{"rope_theta": 10000.0, "qk_norm": false, "dataset": "wikipedia_en"}
Each number is 128 + 32 x the weight over its row's rms, rounded and kept within 0 to 255. Layers, rows and columns count from 0. Numbers have three digits each. The size before them is the row's rms in percent of the matrix's.

# down: layer 6 MLP down (transposed), 192x96, rms 0.204, rows 152-173, columns 0-95
# gate: layer 6 MLP gate, 192x96, rms 0.212, rows 153-173, columns 0-95
# up: layer 6 MLP up, 192x96, rms 0.207, rows 153-173, columns 0-95
down152 104:094148162119134100136132071206123112102100137091101149146130132118143127083141162105156033119068083081133129110171123174152042178166120142088122132127075115157120133111131156115112103132145161120101213108136090163105163122129114126156090147140124138108059083128088113169112183169140136165
gate153 095:108147103135064123142047129116124130088100104142100162103123108077097124147104154078139097158115164077095133141122112156144106127143136150131136129151139054153143065064119114173220152136182157189131080139130134127136128085113111112090081202166112136081147068121156144149119111072141152139
up153 096:140111122115163122141151117185125103162088124069145103086148119105129134157065145081136108126162159043130156145149080107140120121150139165135067172094116098132079068083091087104219113101164174116117097157119098107173109083086094130129098167139108161133145068152151113126116187104168128114
down153 100:165109085139149150153116114175136121184110145108107111126174140106192119119131187129175097149127130125143112139130147129138081128145082145122084092081079115047125125041141111138112152144152121112180115148075142107155150120105122087176155138177137129153120097118126120025070186097149071159
gate154 102:162133120146064113102110149099154087134158153177108142081091122173183133139151119161132166172090130108166136061074177196180136145114153113181111113120137143071160133130095149109105117155170102084146075121154136167128159078121079140128180118107162183171140158120179137162124087145075137163
up154 097:097156080102163156129132123099084133191092164118092097177119121055071133108137088093138129128155127198117081125175072107147120117142168119107156180140113095091132109174170100168100162188124157101070136107104152144131104173126118165055164125141124138100137124159103123086092194128174135117
down154 095:117136120197125105103128165117106109191139133119163162120116143084149125086128149118161133154152129089085134118158141116131150165130170123137149161116153154168068123176116063109155126187108177188184073165166074157123106080084114143168125098107163141149130076122147179215174150081104124121
gate155 099:141204100101165138136042158102098079114096034114168135121117146153149119095123121121149150133125093168125118150118133148137093165130095119139105146023111164138104085200178170156148098110121102139139121150151091083101101117103156078169124197118160135107178132135126114142151140148083139103
up155 094:156163097099190174109140146132108162118130078137140131168152121119110133136111103156151107148084119142158134174146115129181083144049091087104127091121150146116104070168149172129120069124084185105107165084183174086103123100117115099071165125100126092144127087073163114184100154192084143125
down155 093:119163134116152148129134134191142145103145135105083113108102143076145087083145143151211177180141165147166172100114100070139101104097080099141034120124079209153105116158142093096173116082163143159111115135141180130137101086101095097107122130176121142110158123159141148133145143101095088073
gate156 103:143161134202065117058137133149090145178111105168105155094154134133093120117154144123140159104111121159136099158083162050122175094108126095098142163096080085178166097129116150154118135112150083217169075090116166089131095128080149125091107137171124121100083153077115103111119117117099153154
up156 102:088211067101129152116153176114147162121113120131158104092107056122153186065093068078147118197131080171124142120132123160118179102145106146110126054114140190142131099114121106149210081108116127116090128093105143133139121127157143116123148103121102129194158170138177149145149108132147143103
down156 099:200112109096154148147124096138084074133161123168114140122123141105136083150136096115109121113119150128071066192160134137137106112111136115184135114090140095100139128156125153090207135091110167095124081142149091103146105148114207100151071062114118082136099094112082118056106147157106200111
gate157 103:173101106136074129164120118093137153173127114174183146171149165114081126179104111157126152129178099150178142120083136109150117115076083059072161111133118123097141125132177169187127120136052183118150128103135135122170158093092116155094149167120171137124159162097058095172086095171134120116
up157 099:150175096141140138129152175156102094121120150118108098126066176110165114162108158069135131136120093136174181051141182141164138126145127137107146198094143129185144158107126147081128058160130081107158147120125109099142107161135142074204131124117205138092090117161172141110076158154124157089
down157 098:080118139133148107121150132151143147161116155179104162161180122133178095170129109070098071148122167083149139142129129128148138084152112094149149063148164091125112079227116143165133120095071120179159058193125140160136120111094144101072153197097198126149131118136148137115114130101137134103
gate158 096:139155185163137175129123050135138142141131117129116164194105122162148205120144152181166155097087131107129100170109144146135119139098154086129184123118111109090127175130120179174082136087140151162155195179137110120155071074118171165124164184140158111086137147047114125152116126122095143099
up158 098:108199135148156078055143076130150141161101086142091117122126121148180128126159157133144085131168210140106146112150114140186127135081109142099106136146113079135153189153130171121116063104133081144147095144077117099178111113165165151139094170128096113114141087084187177121132081192112131120
down158 099:160126169156066140121126156119081193147133121154048118083129159228097108165109073123154083113135075133099107083113150127148105150216119177076118093142120128144083166113156142107081119105126093134115134109104176136160102123132154110140142097102150142114081141101191114140149165143147113080
gate159 095:152093086142209040086145108076068105126091138159128096177127099147105134184097156136173158085118143138113094138086105109148141103168138101177129164081102169150126131110114119182152156108156130135132127134093108150066069167144129107094144127175131211125123141175124135176154143129173130152
up159 088:154115097130086162044159145169098091120152117140151097183105154144136208144119089162091147190194095098113124148170145144160115141128099190140128146108154098150110128114097140158106165127092150132153116154117086122088136157148117139103085140163115170154129185136167204124179207140114091096
down159 091:153124111129150137131154192120120175096079182113130126143179085087103207090096135115146114162148126089126094113142087123146127135126168075065154107160127180115113122151171154156116153085139105151182113134044099132144118076218098087133153087105143105149107135137112086075165089104121102131
gate160 103:122130041117099171105123070114186156116167130142151146156084133145175189176114147067165170102151161095098165077102100150136129134176098142179168120138132123108111135120098094154143091085095163124145119088135152086144114121147124106066162155145119125135156189076177147153176169081166156130
up160 109:143092124145135101163106116080215146120126145112142125118078083150120158182123116104143112069173147135166183145135140123146143084229088128193147141141138159089098143120142118171075075130103196191126146150134141147155112150123133097095168151202101104136146131085116148131145098144146168088
down160 106:087067144080115154162077142121135168151104096143175113099078128136194063110147140076145100119128086138165101141159083139126083140151124103153166097089141128128051155159104129076171107089126158157104142130127151140166190154126161161114065184120127135164130141138122090068051129099122145117
gate161 101:095073143143111155175069144189107144102170108148104156158187142118137167125106161120150143141137116167110110194135182139095133119099140135179175062165152139133162065163178183193111126117109149150151122117133187131105090119146140134160069145158134105143182112160143085151160107065146171122
up161 103:155154138161096107143128156105167088121169107091141073151117081194158197097160101079190162153162081082155140107143123085128141099143105130062117138141093180114109117088132124141128088114097180122112145164136061148132176062143134140187138143174114094119118136118126148142155169176165134070
down161 102:141139116105143167186103132168155113141134142093116153115088134107125076133106139177160113154126127136064162141154116099118134178115111055160134057155091167139088115167139161083134116053155163188123071086138095193119083057105155119122124135181127151071090098083129114167115137148116101120
gate162 096:111125054163094079139161137096122136111053134161132117130119137176147076089152132088097151155076085139152116114092128055092063072087142127138144178120184106136105109108107112129150132153113142126129150096185142077133101169110181118098146156084163112056102153120170092115103143116142190101
up162 095:169095171095150140124099115118152083132104187115161158133160125127173176226099170163133073098091052116119132166130129113176056117072184142101144087118196097118129129176111093079111166096123125105107128151159105076146135129106100161117090095102125129117176116118143121123107170090120146130
down162 098:170123182142047170159115142161133129138121124101079122109084091141139148093114105135165134105084121142158129078133154098131098172114101161111102129127176118140163145155163137119134116109143102155109196134150165131091117162113122125144199186078191129152099067176071154228136097146129105165
gate163 095:196108110106146161092133076095155091102169162117144122146131104160119132173174112113157118066165088174127090091128069153131196090137121143132101104126153102116185091245128143155118092135176137100140132107146165138103141078152153134124154087124123127104143109163162055145092107101173133114
up163 092:180145087155161122132129136075152162142138131139203120133160149131079122206126141129164139110162172123097069113175125051165168117157140116145107143131171126125141104184127114116145162131133105115124104140157141177120139191183094109133146105084138165197180057148182094156122162134143121071
down163 088:082200129073105149127136164158157179165074092118147122139099162094109168100128126123081144136097128141071104135142132173114133091101099185146090087114098195104083148079115087104106139076101133143104107142107114111148130113149059186131096146073117100121149155167067117089156122124109121204
gate164 095:091098117111155164115126064067092145148124125120176108169141147120142150122140176163185169120140179113089073137107111131205113126166128099129155080127159099093134178172156146151122112117127142147108147104135159195112096106071154217152070159124167130089176155110145109136191143084114149133
up164 095:193138131091110154088155165065202106126115119158084170120160079152134068155154128089145116162136139133137123111177106103085097145142137099142113115108159148123138119179100089144073160214137144091089164171136085117101144157083176062105123152098120104092069073148153122131104099139120145095
down164 095:129157148154085126135174142156129075143137125117153133118177129166107124143102155059145087175043098090160147179153136089141103121139107084160125115173111093132133142152157150053144115098144158151173133128135100135085145156155104137141130159136214156109126101069048136169111130067101112187
gate165 098:136126123116119105136148111140136125080152217183137126056173096130108144155198195067142137118139088110135121149130174109130082123116128113166093104138146097105113151073179154089099148169155175116157143123167131144170111029101122161146130121119113135134120150134099129195108092120203155155
up165 092:112167230088124135101136148175114118102164180119120163162166129153092132159118202095140181123186061106099131139099135131146114188127159103132122082083130144145152217119124142081120150087120130111074119104155162137137100061095116163087115133120115183147195101138140144137141145127134130143
down165 093:134133129131148106151130104105090129150121138117103159096078131095095132156086088158122111092132179160163087137119178103147086163164150139146161134099079146138133118157224114144081132111172147163097162112173133098111149148236129078144061124107114112181091168103136090123149157065074135115
gate166 100:135174173095107108082174058173164166151148174179115130171116175138091088118167157131151139093162109068133134096140168142169125109122134134155162171117108121169170140106140174105187111094125132141170156114109142157175089196135171086127137164154087175137180105140116164154139072087134091145
up166 098:061138119060106121153085143117081156123070111138128089142165084107129130078134126109125144110091159117088114145128152146112102154112188083165146067152168157204114136130026158096120123080174097175139116161147117148111133085127144121107147160158098047165108104157089125134155091128125101144
down166 099:099150082140098102101154104142157121136159147105083127141089162172117161127124139138132129104169102082041106114138128111101099094132158122152119186126072188098099184066174077132076079142091166101094161122136112136037137135177159113115122052127109144136095161135123094090112108089114108150
gate167 104:202157176125118070131110134138164125140141081152125121157130207092151142118093192079136186103115102105162100135100161081154138127138122142112131145150088135139145094148139137157172127111138150150142155111160119110193075155153139122135076132117168214128102150076174162130137099163134229140
up167 098:127123093127155117115086111072155092143126130135142099102157064130132096127166150099117085066171121165127147184104142165121127118075089163111153203145090114133174106130131081139185120107192112094080105175096113116163104098106051116116102123144168119103091095140135138191089157156090113195
down167 100:188161085081157126145104125072139098114055111108182151162131185064142122179113145129113148143187146146079089187144136115138164106089170193165121146082065126167154103154145139112134069153154159140154124109083119104140160100119081118164161084136149155134160169141109111082122088118106123105
gate168 091:119144148138132114119052174132134115107125128182130137200181131198104157126151126072089130094122112093135134142096102121129115162128139074168125158053163144125130125147136093166113132151072118122146152143157125103115131131130120088181131173103152065185082116136100062095175061062182144126
up168 092:148137123112092102134139173113150106107095157090141149149107168069102154142127095221175139166144102130088152181180135138189122128106173146125152103158076136085188139094136212102076138132127106084092092106119139151075139164120188159111138103134132119088205133098146165144158129120152130096
down168 095:056157118138083094145116134125138128076138131083150094112155195121143084129119129095165106120093121157170110174069134142082140206129112111148179133195054077119125143174133097119104069143146171142132167143144112112182150116155108226150136129111093157097143140147154154116168132145165117138
gate169 099:127102114129150141072104107082198119074140134177117240136094160141043151124111177118105139079123124115177151122127059153175160087144099097108143196086108116152139146079177110141119073106143153128111138152132137120155116083136141068125170145125147115156132111087161122156145122108147154108
up169 106:063110113117211135121084167132122092119131146085157088088125068128152108129141088110122133129106148129142150163127121206134118110125159131121108092138098151083129154127162136082102160175077167103141177102148072192111159154099156147085098062094144102211108142164086135161078145144099125114
down169 102:114158118105165148116122106094158112132160161075099107130170146091136164144104119149088119094141162142105195206113137107127172118129112089147127142082127144089229121090131069175139097151107116148143136158103084135180158132178062111169164083122113163116123158149141113138120182073131115205
gate170 101:127149118132150109102143072136175123079082162188065119164125140149156153148164128138118102127172126093061106152128124124102103154143143172167246122108156107171121171145102121171127184133061172185185088125149157127127149101141122119087095157123127134167164159176138156142139149087107128107
up170 093:085113126136071115103103101093122111130179130095147093094150150133165123110169159178167164167196187092128127054139142145148159136099140143154072151144160150109100090182142114161106088194135153094109134105072176115075140105138167120078139171120164166131110139095132157131135093201083151112
down170 097:076109089076095100112163116119132135082112124145190140112104184131078110149140110130115177136152122143138100082173142152144131135185089176150170128147117150206157128079162127181126128137135194139122133106106085156133119116109062136173060073125140148145145069135144169167114076143166187113
gate171 089:171154131149138134142064131166146088101154157133125135151133097152138124097177178060127134116132178103133109138167175110094122142133132145153119150087218093059176084128125097165084146140116085155143142134089163114181141157158190165174179095181161121078162145162095125121132086095171117128
up171 093:067128133082141164120143102124159135132067124141099098168144130160093131112092064164198136134131110170114137136138123102170099108109068074152143181060092100144097142136098122180111108105127145190140148118091090125115121113114145094108084188158079117161062197096134081123099141159173106106
down171 089:157114121152129104114033114118082141132153152107138154153137090147146151101119148148064120107169118141105061123149126142109131131118122120177146109105199160100159147144185133106074115136199092123092176081159137097109146167090139158144180117109151076096170157062197153159115095109071122147
gate172 101:136117129150132102139109098128136144077104087126139102114083110131085122137064154109083145109179099141132067093125150190188087140117117130105130103106089137201215120133196148170154198103138157139176159125160126103125149133110078110141093122112136105077124066196178119134091148127152157161
up172 102:114157147129183137099150167105144110194148185111075138081091081137133169176151116146141145142141147149099132032116097201177140181113158103135151136116140134117117157119108141131104152099090113150135096084121185080068115124065121157117102184132139121117199124148138153091101198117152113122
down172 103:108112088188178123103183177164157146175151167147080160195117133133090159197053156175124141132138184161059103150135137091168109107150134122114105151133138141124117109135107165127154143118149117132101096143141089171178168146118056127148081199137116126130160102073111142113159075114122125135
gate173 099:102132096116113148157157109173088082120142157141147208145169119125117163087146104133128132153084139051087074117107111137102174182073154101150144101103117079121133092110069088141087116106094141126112131085185076119113100140124132167150108171197131114120192111179180106111116130178166119163
up173 102:126169187094169167143124175078048095140119167174119174158095071132120111104120150118170125151075127172101115139158120144140090099106094081122132171084124125148087164132145114172089145111131145081182148163176196138102120162114178166122134167147101118080137137192149090154145099086114106143
down173 099:142151191189169089139133116160179126120108106080115111120145102054137172131124117117211147185135104124107093112194153152142093190136168143120155171113039121052165152163147119158154120084101070125151161107178137145136179112132132083135126120113126139143110096148102116128133127130084150162